config.toml
num_key_value_heads = 2
hidden_act = "squared_relu"
positions = "rope"
qk_norm = true
attn_scale = 0.115
extras = ["some layers without attention", "local attention windows", "gated attention", "value embeddings", "hashed n-gram embeddings", "an embedding shortcut", "learned residual scales"]
init = "trunc"
learning_rate = 0.00124
weight_decay = 0.2
lr_head = 0.00525
decay_shape = "linear"
train_tokens = 523600000
Each number is 128 + 24 x the weight over its row's rms, rounded and kept within 0 to 255. Layers, rows and columns count from 0. Numbers have three digits each. The size before them is the row's rms in percent of the matrix's.

# layer 8 MLP down (transposed), 1280x256, rms 0.0708, rows 1038-1092, columns 128-255
109:104135096166126056121161090115090127109135113111124151175144094132119114138100136125158100101119168149133111134136118160125120097121157111115122152079097107177131109106115100137140092161143104112073110178130142136122127126166093127120133155114155134117144139113106122112141124128092113083125145132095129119123140146123125151094122098140132131138086113147141159107141109146126127155156
031:157144114109182181128123119178125127093113111124045118164142149146095122064101075137167131126128134133147122124070176132134148118111083115154141160164128074140119115130165141139124116136140112127142123113205099120146103124125129124116145145141136148119147086108132126117110092092147128115147127147128136143116118126137120194141176115134062146132141162113168152136127188103135113141105
104:112070144152107077157100116106168120115114087114177112103143103169124100136147105108174165123117106133115110104103099154124117173166149141171134114162114097142108099071137171162135089150140127132097111102080115127144139111173113127150067110123098128150090101124119090179126131146143034119159134112132090127118115118115135137122126155173123174102125122135158122158143111128116133135108
102:100141142093135137126148121125117130129086091148095116116143127173140144143128121139120132169148157105127172116087154156130103062112120155111138157103130162120112124077084161134132167099143112102147101107115162119133158123183118145120118140114146108122096151139121106163169164106134121122127111108123117127134149117155152106115145120135099113134096142124113076133137103131100143152168
091:179123169161130088145111138106125122112128117129172118134191143167136147151071122115105102112159155101147169147134138128164101103146130142138100118141088142136096104119125136063126141151109126123164104119143135163104159142089108107111097116088126133107143136117103116141101148161152129146090083155138137074154146149118110132093168124146105119118136109134132072148153141122162146148112
049:131139138144132111150098109148111150145137139106119133062147166093145111129142159122128137134107101130113146096156074117165072110153150132184126114115133138123175139130118106083130118060113136131134131126077110129151155128135137110136136136136128132104129135124122150135114158145159183139139144087111139101114145152141146104119143138109105119141151110152102059117156090150107174133106
108:110117122138136124130062146116145098125111116176115166182128086167034132138132148138134080126123160136135087129071125109141106119088120154108108097146156174152102140132118118101158155101133124147153109076172117126198199128141128150129139098127136160126146117127122140144121123111192135151089171114114126161150116113136105145159129145131106135145096100158161122151113097101152123117129
110:144127127136043147119116116155118175096152145137164181133122131131145121142066130120106148095114110115117129102141133099148126114083132104136102148136151132154154149085104114119113128140118113119139146145099166076146104112085130156153125109112106148137168121109148117165124122124118138138107124108115118157147146153122152132124155154135128108135129112144132139128152124132120109132079
097:096130132094127103175137111116133178157105141129059122173157170209145134143144110122129094153148139134114138137134125156144114117142137105158126138170089146147109118111136093127142110188115103126126144188130133168138101103142114102128140100114107108157138127134133146122093093137090124124125114123156119183097058132147101111113082112106128129159145137134153166103151119153114173104122
093:153132132150164140128116148098081131124119133158147101119142180208150131110094132111141103125172152100121133136142118112121114173130106145114176089174143135135124156117120122026170154114106121116172150131098129147108153124120182192113127109124166112141134133130132111135102112113160107118110137127138174125156112127107120127109104130122115090134149121126132105145087140156118169146125
095:122132146150128146165158125109154175114143133144106106125096140209131147076082110119146147125148183072099156099100137133148122123111145134100158174122128135136135110144138132119141146090116103125140121158121123144122148141097122140119065088146149129099169092108111100146101103168117100121127144104144185072173179101056127131149154127119126113126110132151080127137107187101176123111120
102:145107180109115142160121084130149117112135149081145120143089126206123136098110139107149144107142120166164187114111141097128134099164123096105202083139143118126146160148098140121151149152185130134096122116135159119135166118130149127105133120173127120133126145140126145164141133116099129145107120075125097172134134112095135160160126128128158153137100143163130111160100099197157158146112
101:068132134158121117127128139109117157125139116126130113146129115156175101102132181151134135145158113112124101094160150134146124122166120116112135136141162099142193081125119136135113102119126108164177106099112132107129152106135154125165121137086122114123156155100069124156122145129082138156117097097086132116139100106117114109109111115126124124136141117143114145107139086141124150101097
096:106153117096142135158151114114095106120141105135134119113096093175153115120162128142085117134157129118147146165144119141141128109125132074130116127093153105096111147140133153185144156135123132163156142162087092149127100147162189140121106124156131166117124093155150118120157154135108119159138146115125134121122188136152134140140116129123144121139109111118114127090127099166154089113130
106:126084115114151138111112126113161119171137154123142146135133095196138133165155125110117106142136100108098152109088088150142180101117115125111082137072120109088102106149102151154123148078131132156123121180123163134109135078160127125126110095123142124071106106121126113163132113179150139128170121124137125123100148084142139118147137169180167072134115153170149130150153155185101122131137
112:101122153124132128136080117138161102146138119143122120131138137091127120109161101147103140132179130108133157112134081173163128072142062164108103110164121103118129114143108112113135143122104133122141104105109126124155140109144087122141136097171113154123151156156102149175127136101119170131133148131152131127088125159151149130120167101185112115131137135175141125151087114146103147140086
041:114086131136123125136176136138166103112127154123118100142147088167126124145130142155139157154093107134090132070086148121123152127129166116089121150133109153160126114060099134180143129133094139140140088116146145135132148105148100104126071122155139126136092150160107146158143130094144113150110123140123148115144132141148131149110153117136113128134099076147151106142147173076113120129119
092:145149146106132102165095113126143141127114132105105120118150106220127108103133151136161140151141162129095167105100149147124102103112122111106128109112190150120110076135105127094167135127103156116099114144137142151128127088155132102144132139117172153092138136128137134129103105114106131098154109126095093167113101094125135138112092147203205102104119156088134124112118118126140102148065
049:148131128114140132164112086180130122155107131151128090093145127116090107145107113169132125099142114138104139128144116151167150145172124135119100124156088123134129136175136097156078138145176135120161119149083124154163129099141106102147121149148143142117115170073161159099137134115141112121195183142158134118127148093161108082190111129112131099168088097116111116128106140162107156085126
108:110149148126091101116169055134125158141138094149106143118127166213120150152120140094123127127148137165137181116118117123087185144161134103090159115084134103124110130129129135169157138097130140170147138159125143131115120138158147166071098099125130104139133147154093152116112147103165113118098138109105127125110137126078150102133119088128107118124112116102118134124163138143159154148140
112:072097146090115121079086140157138139146079136146114111129146102147160134101102126143170148124141149137098108127127147152153135128163145181135083173105160137104138129077081131160073133133142123084112117149151163144117152104124150097134094136111137169095162087149151145138114125116097129104135153120088110138137119095127141186096119125140140146165138109105102148152126130144115162155138
098:122110110153137102215108130092110112121130117151118095134106135119149159152146091148166154125110133127118200109098111133121162108121125134144119106148124127145178107165129108167111112056155157153102168137151175182134176141109126141110156132135144162096106134161143159135166116094114131131140171158113147097181153122162126159104145115125110141160106138116128188146091139129106116109139
102:101120106098089145138126074124094129150120136138116158120144100098116119151112162123143166088128120131179115169130129114072161122116138123109173179096129137127123171143119126133137118080125147113130138127117173110135164103115105132135108113120130133121128171132128168171143102101124120175131105122124125110189125176108128148125136109133133066099143118098098121106152171123156149122112
056:147096130125119083153113129113141153146140121125097074143149149114102131139164163158139126100164156115120116141152100115155171131125091177159129117156093144150095153113138097157106112135127090130147084139147133131172175045174132125138144134133141119158093147107114146100133129125129116090175137133129107079138149135136085136143156132133135144163117148131152161095107117124140156121144
112:114109123111156155114087108150157097133144096131091110135121112129096088111113149162118109110117116138129158150157130177178094133142112116108135148139120089149137135128109099088116123086142146118114119083110101112165135131100134141116119120107120110123126152098083100131142137139086129130158133158191094155177100152116127096104127109146115102178077153129090130082155120178110141135126
108:150125128150095147113111153131141149143133103129110120138086096138113160117155150116086119131101134136110127134136155166118169141151139130147122178078134217132110103138176150164105115145090142129156129148118153123095153098160166120118126169130136136102108127103170135106141161146057155128108142145131147108125098113100124127135141136148189141156087093119112104101102071166128138082136
098:140102117126147135112118131120149154108146119117199152116127084140151099141120126145114150127104119134134144114120110187131117103159139169086137130126094158141105115128133110142131152128093141144112132158171132084130137152095154065132168119136129107128109107140137117160128147134118121158098140115107167095084126103125134134144089107125160134149100055121156118133100145092140143116167
107:141150148111098156116089165130162139141128163134155072121103116214152123190166150131099140108170098126135169128139116148110136106157120138077132140095137097062136144138103160124139090123103134162129124091144156123161128123136125106130150116139123181112103146107114136123147095129122164145106110158125116147117165126130100134131121122096156103113126113125093113162113135088126153120094
104:070120141120135093131172150154159174149137120134120137143107167156132107134088097172130154126186142144128157092132146153107186130127139110127134158143121114129108079125157113060136148112114130174123104155138132168129123165136123118114105119134107122140118124111139119133139149144120144125122141134129152099099128119153133169113127092114128119166129150139124164139161135093120137113147
096:139150135146121129112137114139132182104119124140134110131103108114138130149077118121118142154131163090133120106087149104123138116108124126144114151141121155088163135182121141145118149103133130126183138186105101121140090162087121136139102107143122121066136116135149155139091124144099131122148113079143175153155108125068079118122148152099134072131148142146109173137137133125128127104128
096:158147116118151121148154146110129067134116144127084131110118132183169182135141120132126139147132086132159154116128112141108156140135154098175087132107111128164149095131106130131124115113154119142146093135165136181120145149149145119110134136179139173098120107143134078106147158136134122156155155111136123187149144145140149150170177104119112145146102120129124148129129114154133143152086
100:118124126182110112115156134060152137140144128140127171136093154101146107121131096121126137143109143094132106116130161150148113164105102135090130134116123099182172115138155128170115158165161104156143103136144169155156065126183102091158170097166088106122155125088129112153165156141107116142100154082118142108162147120093108168153166120158091145141139128104108179104143075103148150138107
096:101101138174130085118145117125139142147132099081101120132116153255117167152104139112128116131110128115140149114145080119116102101125119159110107146142081136157085138104072147142106139141127101148134107113153118132146122129125124129119150161114138137167104154121151131150146166183142105128136107184140125125120102111161081122140146174147119134118081146135142135128158109143152108125139
043:134035160085105181135133145080177108133146140153135138099115128166115105120123102163101097127116100139124135127138106099130133115092108082112130143146140144138107158096121165125091134115141140114126132114105168154109102132127123146073091104143078117138091093182124145138168156148094140104103158188127142156100160131131167124160077135141086120143115158115133120119138095113133129100130
109:127089147149129122120119066134107115118153103091135119132131142166124097106131093121145128151183121112153144112117071149148115161129136191093156168174143146150106115130141110086140157132192121131120074107083139129107141123170173141142144079140092113137077127093146088118179109126108123151132113128146123108143125141131114126144151125132127114101116082119104153156096122140134128093163
088:140146129165144120126083119111137139140122133115108102165167121205139126130119113114122086118106119108098102165124117119117165150125179149145170076134132160113143106112107111151143099082123141165133140138085115128098109186139113153134115138110150086099126087079149100117104151129192129151136107133120092118137135139158132147154122175141094130132133120107097082165110145093087171132114
098:127145107113099146087101100131154119101176077109124125118085143196136131111139157167137143135125113120151122103144170141114134140079123170105140102106134141152131123098136142187100195174101100136110110165120111092140135130131115095127127116112108135119129139102108106104127112152144105138158134082123118137121138099085078118120112140102151139120091099139093172136127103108127127136146
102:130151135134155132140166136123142161161128107135137149109121124138124113131131140127142089152145102119123129164110148146137108145118157159148120138100130135110055083121097135152123119147145149137127106149126127120124161135135161081111149184148113139107128145117130140068144153171122161107126150117106144090107126143131110111144175194167078123110120124138091145124149109080088141131138
098:137115115105099119104128200120107121073105113165137104110144134151166088098157161130116125124142160108072135144086148117092163171142079101129155116102145153098119102112156140133119135128098156121120108115142146153144147140111131114140131148125118144132118119202108088106120145092147084085120132150098124119094125112154113157138131133110134138151097140111129092143120125118145129131150
093:110126113097134139098095125155131084131169111133137136098081143110139140123101136146140137169090109139105117131129109122099127140104170129129150127151131080091159125157134131159141108102131094104067109192174111153126109124183143158155147107146166154118130143130105145138120106156151169116134109138130122123099158103119141140183122130155103095151114148137151162152147090140151151128102
111:127105128152148109151097140126083100114130126127117098135132119086107156153118094077123095089140129158093115115142138161152116113122171141123103074130086130124125154128110122097163104158071124140097158084146077138157096153125162165166142139111108162116188127103121154138112111109155127114121148126146173113148155148140130120115132131173105163128179140125149122107109124103088140088105
105:123115127143121136126172082085196141108103074123143129125160113182111141141117134127134098112121177118130085150101138128107124124150146105104146112092106127125129163136159120137166115108127114138123141155138161163112097117138152139118135121091154074129117145096115128115116079116142129123118100106102097088142122116077121103188142134115102175136116129145167132118171126107160126114168
103:110170123112127124130104123149148142140162186097128124124186121165119073107153115154142140151123110149143133159122120132143155128127175106123130147095109130108129136125135143148120111107160116133115170108099082138135140125097125135141159086117167153111163164089109131137138143121136138102155158112140122150181130102114132111136123138160117116094164133088182149122143139150117194119131
098:117161135118114148121106111142106137147114133115106128153128154162151153088105122152108124091179131110116154097124128118148124139102121121149146175138120135125143152140113132096112107107126126101089149117138126134161118141173163078133107141113147139117091126092153140132129060096105116142139118119155112140095182149141170137121161132084182150126148169137132101114161112160178130146138
098:078168120114113138127163132150132138125134079119152124143107151209111093111114125115114137139097153126087124174133106141184130127113100130129119144117123124145126144142125088143155157132147148135163111138114105115140127124140137098136084130168142135125125097163108125107103117128182160106117117088109141093116126118118126145129117124151140126135156133142166112108141100119179124121105
104:112174126096077142124129121135129150134128115105156169163122125209082113133126129092125093158132121119125119107182136157119171089144155106127139152080124108162163123120124113174126146118099105118151125148123090127162117095121138127169136120162146137071139119148113163112127109156126162099139165111117141116105151160127103112105085124122119125089107107117121113132132111113128089119120
102:140134141140170141104144102125116140130147121152133165110138129083143141123132096085145124113135158099086106193126078157121103123138126105107175109145098113148109119123083120146095131162111104151155114112137121093130143091143146181166118119114162118125158155135091123144122127124116130123173140105130099143119122114166096143156143111110146114124131104136125099163157105136155130124103
098:132093137125120126107121169099147086141118113154132163112120098187126143156139121151110123140148193101147170138095128110105111123145120168119117119113135122180131098142184133160129132142122093165119128113159163085133114124141091107136155137135141134134131131142091131151151127114092076121140145109137117124110159102115140124137108131133122123130084104131164170114133096133172105116110
029:149080098131123114120159140140130125124101138158113147113123141163090128142116115121131196120104114122151136148139116118138169121164120125102092118130071088134164139109115134132137193157130114125123137172090112131141133109138139129159113128128119140124091130102070146133156164123142127139155129182152124124117141079131129158129108115142102117153058099093100125142168106080124135109160
112:102126108181093110113151137112149123106118060119149110135188108167070123152134103138120137172089080105102143155136146125105125138129134088143144153148137103091165182155127107106140142151105128142099138112155124121117115113098100106108173143139150149105147105137149147080136096168113138164155161163108107144126131118122132149125114152138124135138093140124120128093147153089140092150160
090:117092127110104127109143157105147114113119159163129133107113066255123156166131129141105124144100111088103158140126100104130109138114121087139065149132101136147133086145139144125107138140106078150109145171157146122088126133112109087107142147149134128155117153124114129094171083144111092114104148113106138143117159122123112101135111090094159132115166115128163113118144114110167098120124
112:139169173109123118150133110152114135129120170120151149140072110128185137103121099133159127112141131108123149121094155158128132163144172119075128132160111133099101142128098134083147124145129118110118139099151109125148147115102119117124080100125157123082138099128118121166108135122136159149157141136101126137095115104101124144140107193119131103122111154130152103117082117152138121150137
027:150094140096135135143118136152129117141158110135169144166118111120111145096173115159139140130154125103086088112105125101118136127128102144115126103159135086121115160132143107117082144114133137124130108129123154193100117105144112126126135080135091140140148178135123142156153107138126139153115143149133135126111160161113076075161150084108125139098126129127123155205137148126170144133113
105:125154133123113113186121114125082123099088109126090135107139099186149152149181095128146129141151101077076151125117142145099092137091124133125132133140142136153119129141146150113106094189095154090132124136122106123110137125141115155102123141138115070150135139132142093104121129100116098137138151082111124145096118129103132138117117093142126130125103132169109150126149171157135123137155
112:162154114115123132129154148148102113121128131153123128119132107136110119135105152124159119102116139124131107144122172123111137090116122141153106068120135186136173139120181139113121095140099111115101131103111112116137113111160116143149140128110147126109138175143133135115157109165152138107111108082135120094099092112139131162110099096144100158143116167120150147147131145115112184146126
# layer 8 MLP up, 1280x256, rms 0.0746, rows 1039-1092, columns 128-255
033:088159123131135130135127133148111137140140131141134091139127163041137122126120140133128134107134116142165077073124077114137165079122084106151138115128115101115120137092121105116135133135115117141168158123119123137136122117094067135120121130141128130163182116092127140132137142123117089086119127183145127133138116108152120093143141181136106129137193124144136160120123166093116139160119
106:102160096114143107173140139152114139132130124161105142114127121123084112141153119143129157138127089130126124056146095134115170150097138132105165131128072140126108114119114126116138144133112152100144126103068105160160096148105138155111111077119116139136114149095168150138134158131155107148081131159135118124193085077136149139200134159080174126106171123097142160145140107126082121129123
101:136147115094108103109147174113065127092141091170112136154093170099128146136152133105132131131138172102185091121104149140123139117079110155140142163122156080097133135132137112121132164083125146145166159164115118108122103149127159114104112109099107076116124129138134152130125120139139099136115132163113106116112107161127133114138136148153108131132157102108078128098114166117088119120126
091:103142107161116139094115147138121102112138111157103124108055074127121104155130121136121117139101154154142084112145077117133177088092104151109109126125115082168146101143123147167159121160135125126108135117139127091093117145133132147154136155129123115171092118114167112116117118083128143118123123123112096163144096104097141104151096144128117115184124092127106156157120165123112117156093
040:080127105105082166157121142142080144110097201151077076134081160041116099158111130147121111160136132138172102124121128134106156127100128124147172142116099099112119156162102095096148117132115149146141153141115124141123118141079095130151138126114126126154133108137137162110098112130140089091137136119162121142155142138095134132154146124106142127148161179114120141133124126092088130124088
105:102149124136105124105134147126096116149139150123112136159118125127105130099128145190177126114153141123139115092114084096143141103103143114130128119105115067142136150139118154081154130122095144109181131143111100198129101118095135111113115128137074180133182146135145200117091146107151092113119139139121142126141130140109083122126156116096129120128121151103096148135119162132117138133110
110:116182124178105115154083172149137159118112138159094124126120122115124102117168163144092128097138084145154140118160125096117158150121164169148132123111056122125101146171122126136113112105102153170127154120136126098110090120117099119118133161132116149134122114137100169113128120163137150103133130119107096092160123138133136135119163137101101133165122174091116137125136110080113115128154
094:142112139136128087169123119119139126128131149156140160162080141106091127130101148131153110149116112190177127119098140118127114126097176122144143165103129109115116114129141161098146080124150129109127127098124172147153105146131089125182161121123105118153175134174120164117145123164116131119140140136112141101125147137160098123149149122076149144128152152121137131122112127137120160185200
089:109122125112169175114075140150143111114138112159113144106079159121092095162118123131098097125139134093134097133120106135123132113130164136150177134126129123162108125165146154119116116117098130098121125189089112095135146126105129168134096140135116133134100110166149135164082111119104130109130108109146116138078131148137114087108104140142155172105175098138125091154091141107140114133135
095:117146091127099143113120152153126169104137138153149126115071097126121084154166169116131109127117089179145121120180123140122155105131128110155096142110146157170097110133133108118115141142121124104126148132162119087123098142111125152181173106137116104119081150154132123134062122095130105099135133140124116185129118116140136110115147127121153184137151124119126133173092098112143118175097
099:108090120136141122159138128127124158101104131142121091156091138121122101101124093155127159145196105136168135103172079122102111129132128138147122113101161120123180136116094117130138161165135120160137132145119092141174144134121123127091136129124124128105113133116180143117113150148158147111108149141120109109146116125105114119157136121121185121138194149132099108159137116155138134114150
099:132132132169126149136114121140142091095124125118122114136128077118133159168109135118132112089088122145142114155097120138129147115069132189145110127122100171121140113123123155121122105095140104099145156117107134161120118146137119126085128125163145114136112125111123158104142138113165065072151147164131121097129116202124127103131093150143118123103144110115140121161118170123108147142138
090:122117127148116158118135116149084150090114152118142120149107144103087149150094123105125132112127144154160093124120112171130166123133130115154163118150162107143103146136115174138161145111112130142187153133141135129166133159127152165103119130147093103101138150125142170138101123141150150074106113121172108085137083154137126113125109132124129180127119090111161143150113097143093141148137
097:120165114125123130120160153115103158132089119123135096117117131103156133165143143130173154129159097158154134122136083113138122110146142121122116087106147144116111109176125124134123108152079139160122147115120122141132128122139133097159126113139145169168117133123115208134087140131131093116111126117114145139104140123175140135127103140136155108126126163083121116151115131162087131103109
111:136166122136095097102178114142133133100125151130122080148108149109172122109175106126097139117147153133151087097182117121109132155146139139106121130135146116130145142102091122147109157163097124120131124112098134152175126128138086104165140106092133117131125140117158130134115099145123082084118108124148113136135108123119155146153144130075171146115127167127129139110131111117099121152083
042:111138123156119114149140138158120153126105163146116088121112139032122154149119120135110107141143143152195123126147126125122196102133104123136152119116128112108117127142075115110154122104110109129149176159097136158137110113086104141180122177139110126147113132109121113122080146148119101140143113122149099135143114136107138116146132123116110138119134146060127116139129151105114146148108
091:066161133097128154134134117113139125165130153137140129134108154126102111115052113105160086143123144124167121111122123110110134113120137148128128122128137116161110135139118157108122132160140160132131217168082148166163142103133112141110114135149116105134137132127113170113112150165151120085153093138116113109124110124169065131128122119083119120114156154063155181150087096130116158171131
046:102130071131100128134105135154127169135129149137115076141137142042099096169103117111111139127128124115165090080161126099124179141103128139152159108121121091128163123129093122132096133108078157139120124160127112145115138130094082166124133116146130136134094133071130180151123115146086104098118122137139147142159106143103121074175095157100156152150149112087123135130096140118114106134115
109:097129132092115177097119134118133135120136105147133143135072132101138091128139085124132123119111095137154141149167132105120131142154100092126102098118099167170138116092140123165143158101120127131129131119147117140076103080106116154114113090121084140144111140101087166123129121104133113128083128136145131146109179099141121139119104137142075125118136128075133108084132127125114128151181
110:143094128111090151090105141155094128131098145139101143122138109097124086116142157168172120092117108111136145100108146143125186127144091127143103115089121088086102109120093105107156124128087101103131142150093117153136132128094118121147128124115139120134144130116137132092136105153135132125126091124145112164106133121094164172132170132130090139170119114085086138104164153146109114131143
100:133130107145158108128072133153114187121113147135129087076155122110129116159090104102113160078118098112124123088106124135138131100138092147110141122125160108115160158143115115123165123120090137139126134155126118143135173115110157124162145158109150087106166126128119142131109110104148166082095106076171085150098138130159091096107144123156105086131134145104149122123141107118119131165150
106:126128102097108101136133140129136172123091145143123072102119112124166115160135136171183140150105109104133136138128130135112128146098125135137121157124112104167128116087120162170111117153141142172153186148108120126140151124101133149144175112149139150099095161111113140125055125131116135077195130126147115144109141104109123135136118110150105147132198126132070135136096101109133150132108
048:094128126158104158162129134130122173097091130124089130146132127037119152111137112133129097108120125127176153125173109088080191071104099133129164145105098090136116149130076137122164098139109133106131194138104125172157137115117130152105128138155158093140119127129149130106128132114124121110118094110140122121143130123115125094136102138125129116138134170093135149146107134096095123151099
111:089104090102144138133121132134151128159143153162111135169125102091114098146122100130120130132120144108136143125089109143149126158131090118118134129149109100102146114112090130083130136139125175140134147111126121141171129138100093100094149108111149112125192124077174231129080128130095077086113152130200132158150100112086141122134110147121166141172120113106119170146123179134106111104122
108:132140053084127186113156128166144108138155087132136122115135130108081093112121110155112134071117131120147146129147135118150135124140138125119145088091126110092117161103144132102171128127084130116140119124072095105125093148084123109129137121102061159148123142126135126104133150075120112112126147170129171120145106163159133094134096107139173100113108141131090108123132147159101145180147
096:137137078143143150178119135113097117106104112120144091142092098123113146120085175136178106086109109141133130120153133078131169121141091119125147119151155071119141120146113139095156142109119135119110180071108101112096134108111147182153138131110132127154128140122129135119103092105122169161121130127107127132150130141172134117134083138135107143117105144128118088145134150138107129136121
113:083133076142153124134166133113116112128115106155088168157109113113100116114121107154119116147129136126194083087118123148155184143081132101137111138118117136175128130132117097123148145113143126093106115148136101131081108109135143122087112138130121134155154157140126141121139129131140083100141155101130141134122082126130154117127073144119113162130125146120152122109149104165104102126169
100:121187122082127157119118137168144168147119137164118133130094124103145137180105120096130164112141124120146119147148153145089156141129064157125180095133091166131140106135145121108104143105113120134123146122145082152125154153098082113122131112092104143086078136121111144055082129170111144134115131073123080114084137132129118128105149111133102115163124146104118066135130089099131146121133
096:122128078120104126156138179125134177180157183134114079102101110115146092117172145148145132093102089123146164114145097110115121131108148097119137131111111143150098113123131164141094116098113124110131141147129138132116118127119119124165153112154127135149129138150125121143074133139114109103140135129130117127133167146101115133121122136099148161137122169100131148148086099098127128135158
095:084152083132072161150141150093143133110050123141130116110115132109158117154166157144140178105094126092147118135153135110101156123146096158127122122111159086134132126176134110121098120128084124120138147133119132091100135120121112108139086127125131105103078169141141139132144096167184116091128109137120110108126123146155122116128112164089140122121159101120089098154182164127143129118157
098:138093109148150116151121160140131137131135177146143103151071114114113096121089177141131112083076086149146097132110104122150142108134107140139124102106149131143094159097092131116121146133130148080132145120131154113173127150143141141144130122178118109141130156085117139077115122111148098139110123143154173127124115135138096133107118151131134124144131133114117114101145096102113104116130
102:128138093148088138112134130108138114091130132169150152116119163099108142121119120123142163068140119149186111159142113154132131098123124120198109147114119096115111123135113114105126133143149127157114144175126117125129114150122138120124131115162146124140118135106150115098112080103106109103149163121111139161139119091118139073138128140121159126128169112126137155117134084096151135142125
049:072147106133109136135105185158110145147128113089130120142117167034104129147130124105120111095107109150175125110134111121123182113122145139158143116083125100124133143118096136111131151108094139146142159141081129158146130152082118122105124092144119116146150110118149175138090112130133095117109165124131130111151139120123123115153131119114119128124134138105075158123130140102097117166103
109:123128115110086099125128131153152115160126191196131133134139145118091090140109137147130125143090125093151161114151134108101146133133147124113121138081129156136137183156113153116115092081126153097138153147126154157132086159135123130117165145135136066148160177107159110126153090143104125102180138142121124103124109165184110154138112104083091162144189132097148114118141116089099156123151
097:125127126141101114129177124138129155142118118141114166116113166139142110132144133126119143133157144149111163087127125134128089109138088098113101188115123101132115140141124117116117160159133108082129142113190138121126136103124148114085147121153100162164101166165137158155156098132087163150111166127129161151153137120133146138120116108103158132115126156139154153122152100145118090134143
104:128148109152132114183138113129103153079142177129126126166097150106133139157112114126122137170145098111151129086199131143136130112091093144124138112133124092129115118154102128039154139150129128141111169129148083142118109137087142186142153123122143139122173151106128118142109109144087160136140156149165130168106100127192141117093125135121113156155151128127105131139100116118102141174128
098:106121126155105152139129139096149136159101110114142088071079148113088146163138143152124098163107149092152065131147111147101124146103187122148167159149138089126133157162139156074113140142078159129128159132146099157105132165088130105136115106131128149135135167153151150113111138103102099136108183111108171145137119128124111118106146122160135110100136123096119119105080100138124119153141
094:105108099129063151127130146139100123099116127117137119113156196125125108150169160112133138106137101092132132109166123107115124128114115163146152118113099155097104123174100144085105122095097145145135161112115130215116138140077137123159116110108100135134105121118136144130134171091116110078115135105142097126099095124128085157150100124118071102120149101067104112143170101117130146140159
096:126110125131118124070114171117121133079092159152141060116091128130146118096086102091143150114123150138109157125161136122106131148118101169152107129157157108098146136147124100135118151133077138108114141093152093178147147178097100133107085125117128117148143114138137132103097141116128112092123115114097182088127094123119118077128139100120099150138123123113089111113115138080127111116138
108:088117121117098114187180140128137137155133147149144122110081125100142126158124118131142120119130120196138138083138148137115161116156131124132129169096105118170143145156121097154126153139145118129112126083119122146156112131127135127130157095120070130097107125135147173109132149138160110072112181156139155113145139095086145152107101151123124109149152130131122127126102114143123138132122
108:119148129141107074102138126125105116135118132116092116164106123113104139163098122129141161101117130139190126124150159071136136128109148132136145142122138103074138130139062124134127121114135130136164117140149097178115140182142095106113118162156135155152105108084150119126122091162149151135137113114136113127138073142134154120169150130089100137132165155089128141112164109135107123119137
099:139190133134144096149100138118109174151120141187152136127125171113103137155129142126159124108108103152156112093173113152142162110114150111142173115078123075137118130139108112126150115142106135103144120122137130154151149107070150091145097201161104160148160147128106134099128124104147122178114131112119133139157099126154151130118124115161114110126103132129110106080115145143134114137109
097:091111116142144086179145129108100088105139130089124133152134130101157143128121110175149139093149151118129100124117062082087175138113139124154135126119107113122168090123130150146107090073109126175107134106133126163127155166130084140112153111127126093152147112106167130118121120108169172142103101131150097105139136186114115135118128135092129131124173106123138162105140117134150111167125
097:134106114136136154138139149122119156148135206157121103135137141125134089122158098122138149134145115166155108106189143087154144098104123147135165131119113110083177121134107152123176126115117159139148129132084085153135125129126144154096152088139107151145134102132149125107120120142148162148099109109118113063170127152121119161125142156074122105166110142137149137114109160125117137142138
101:119214126111132112110112147119130128085093169123130156170128173109154133145121103101120158118135088133122072158154147146111139082122126115142144137088129117084082152103133146132149119133097160136204145107129118161156105133108108118144105133172132142113144146129113123123060112117101124089096149106132092135097093161177120123138135173136134098105147102116144114106158107097116103112093
101:112155094143134158102151134137081133148139142122124105154130154117177129189141134165156163070141142110154134148110108116107130115113100140154129141136112098095142105117127154113135134136106123131145147113148080162108156165142119117139135132173137113123206152092144140113157140118113145105149150158168117143116114157127102163129128146117135171155138164145089145100124140137121152151130
118:108118102131108184111068158111100136127093132162137107127119120119145087144119151129147086105123146139164140091125100141074125085159135166149149117138141079063119151150142128126157132129027117158125157145108100171130131119088135120113109157155104108145144109124125165126141131130121117124116111143144112165124092146153152112114109180119102152130152155113140154119108137092123178138114
029:095135091163135129137129128140137136122134126130112087103113117036116111152116128156118104101110113163191108098140114119129178142117093137147127120141126114122119149133120137124158146127086163116126154108106109152110084131087117135131133123121115171147140134138142221091109143118133109083122140128138158131146125130132095098126135157132123154170124127090110146126099170103091137136066
112:122152110109108142142123143123132131161078142184096087091144107113077105172139158120135097146099103141139121158156098136116157089093155188133127094117092152117093115172104118120168118124094121133134179158143135156159125139114112112099150128143161152131150110118153168123139134088140114132154150157119106131121143137106166117116108132126138127176120118122140094118143138115117116097143
096:128124130165147093153143097191116156149095098112125123142127165118137086138130115138121130146088129144128078105138127120104138119118135143147170169155121152140093167132089121146138093098137155131150118124088137116149102128081095179113134102140110118123118122074144153118153174130136158125159126182128092130171150151125142152131124164136132130169100119127126121163122153091059124138116
113:103148119130112126147129138137088099139144151118116096176118120102146131122130092124110139143138151142131160118116142085139247095143087093138166152103149119129097147104092101092155117158114089093083113135101088153139106134097124111140109147132094095123190140091142113100144144113084062134130152139097103106125124169092160140134114142113128099108111150128169117100171156132092144145119
037:082147107128112119151118134174111135125129133148099084155096128031102113134114135132120126130120086135169096118139125109135219121115131145143122164117124107113136133121097120106150140111092149070148155134129115124153102143075111133130147105146111117146139138110119197125088141196131128106108108119122136132164127157103114147134133140138146169190139133117103156083126103094096130138100
104:127115128096126125162093129089122151164094102107131094130154121104146092144082146129144120115149128119124128160115150172131124123113125146189125150185127143117152134178114063117106113153131117112150182161130107144119112135126134153150163168099108123119162145095099141137097096133132149106159178123184153140117159159097093110124070121139139168180145108135143117088129174149072114113154
109:111153119156113103118152169144062146143103095138103145123102113105153126124146128100137165130087156163127114123174138145114111111088161099122118110138106136134131122141110109075157139123117176090161130110142120131128109096142116147130117109152143129082156141103175127112099115151146103133101135117139133126125132149099145112110109135123136124199101143094142114143155138116055124107121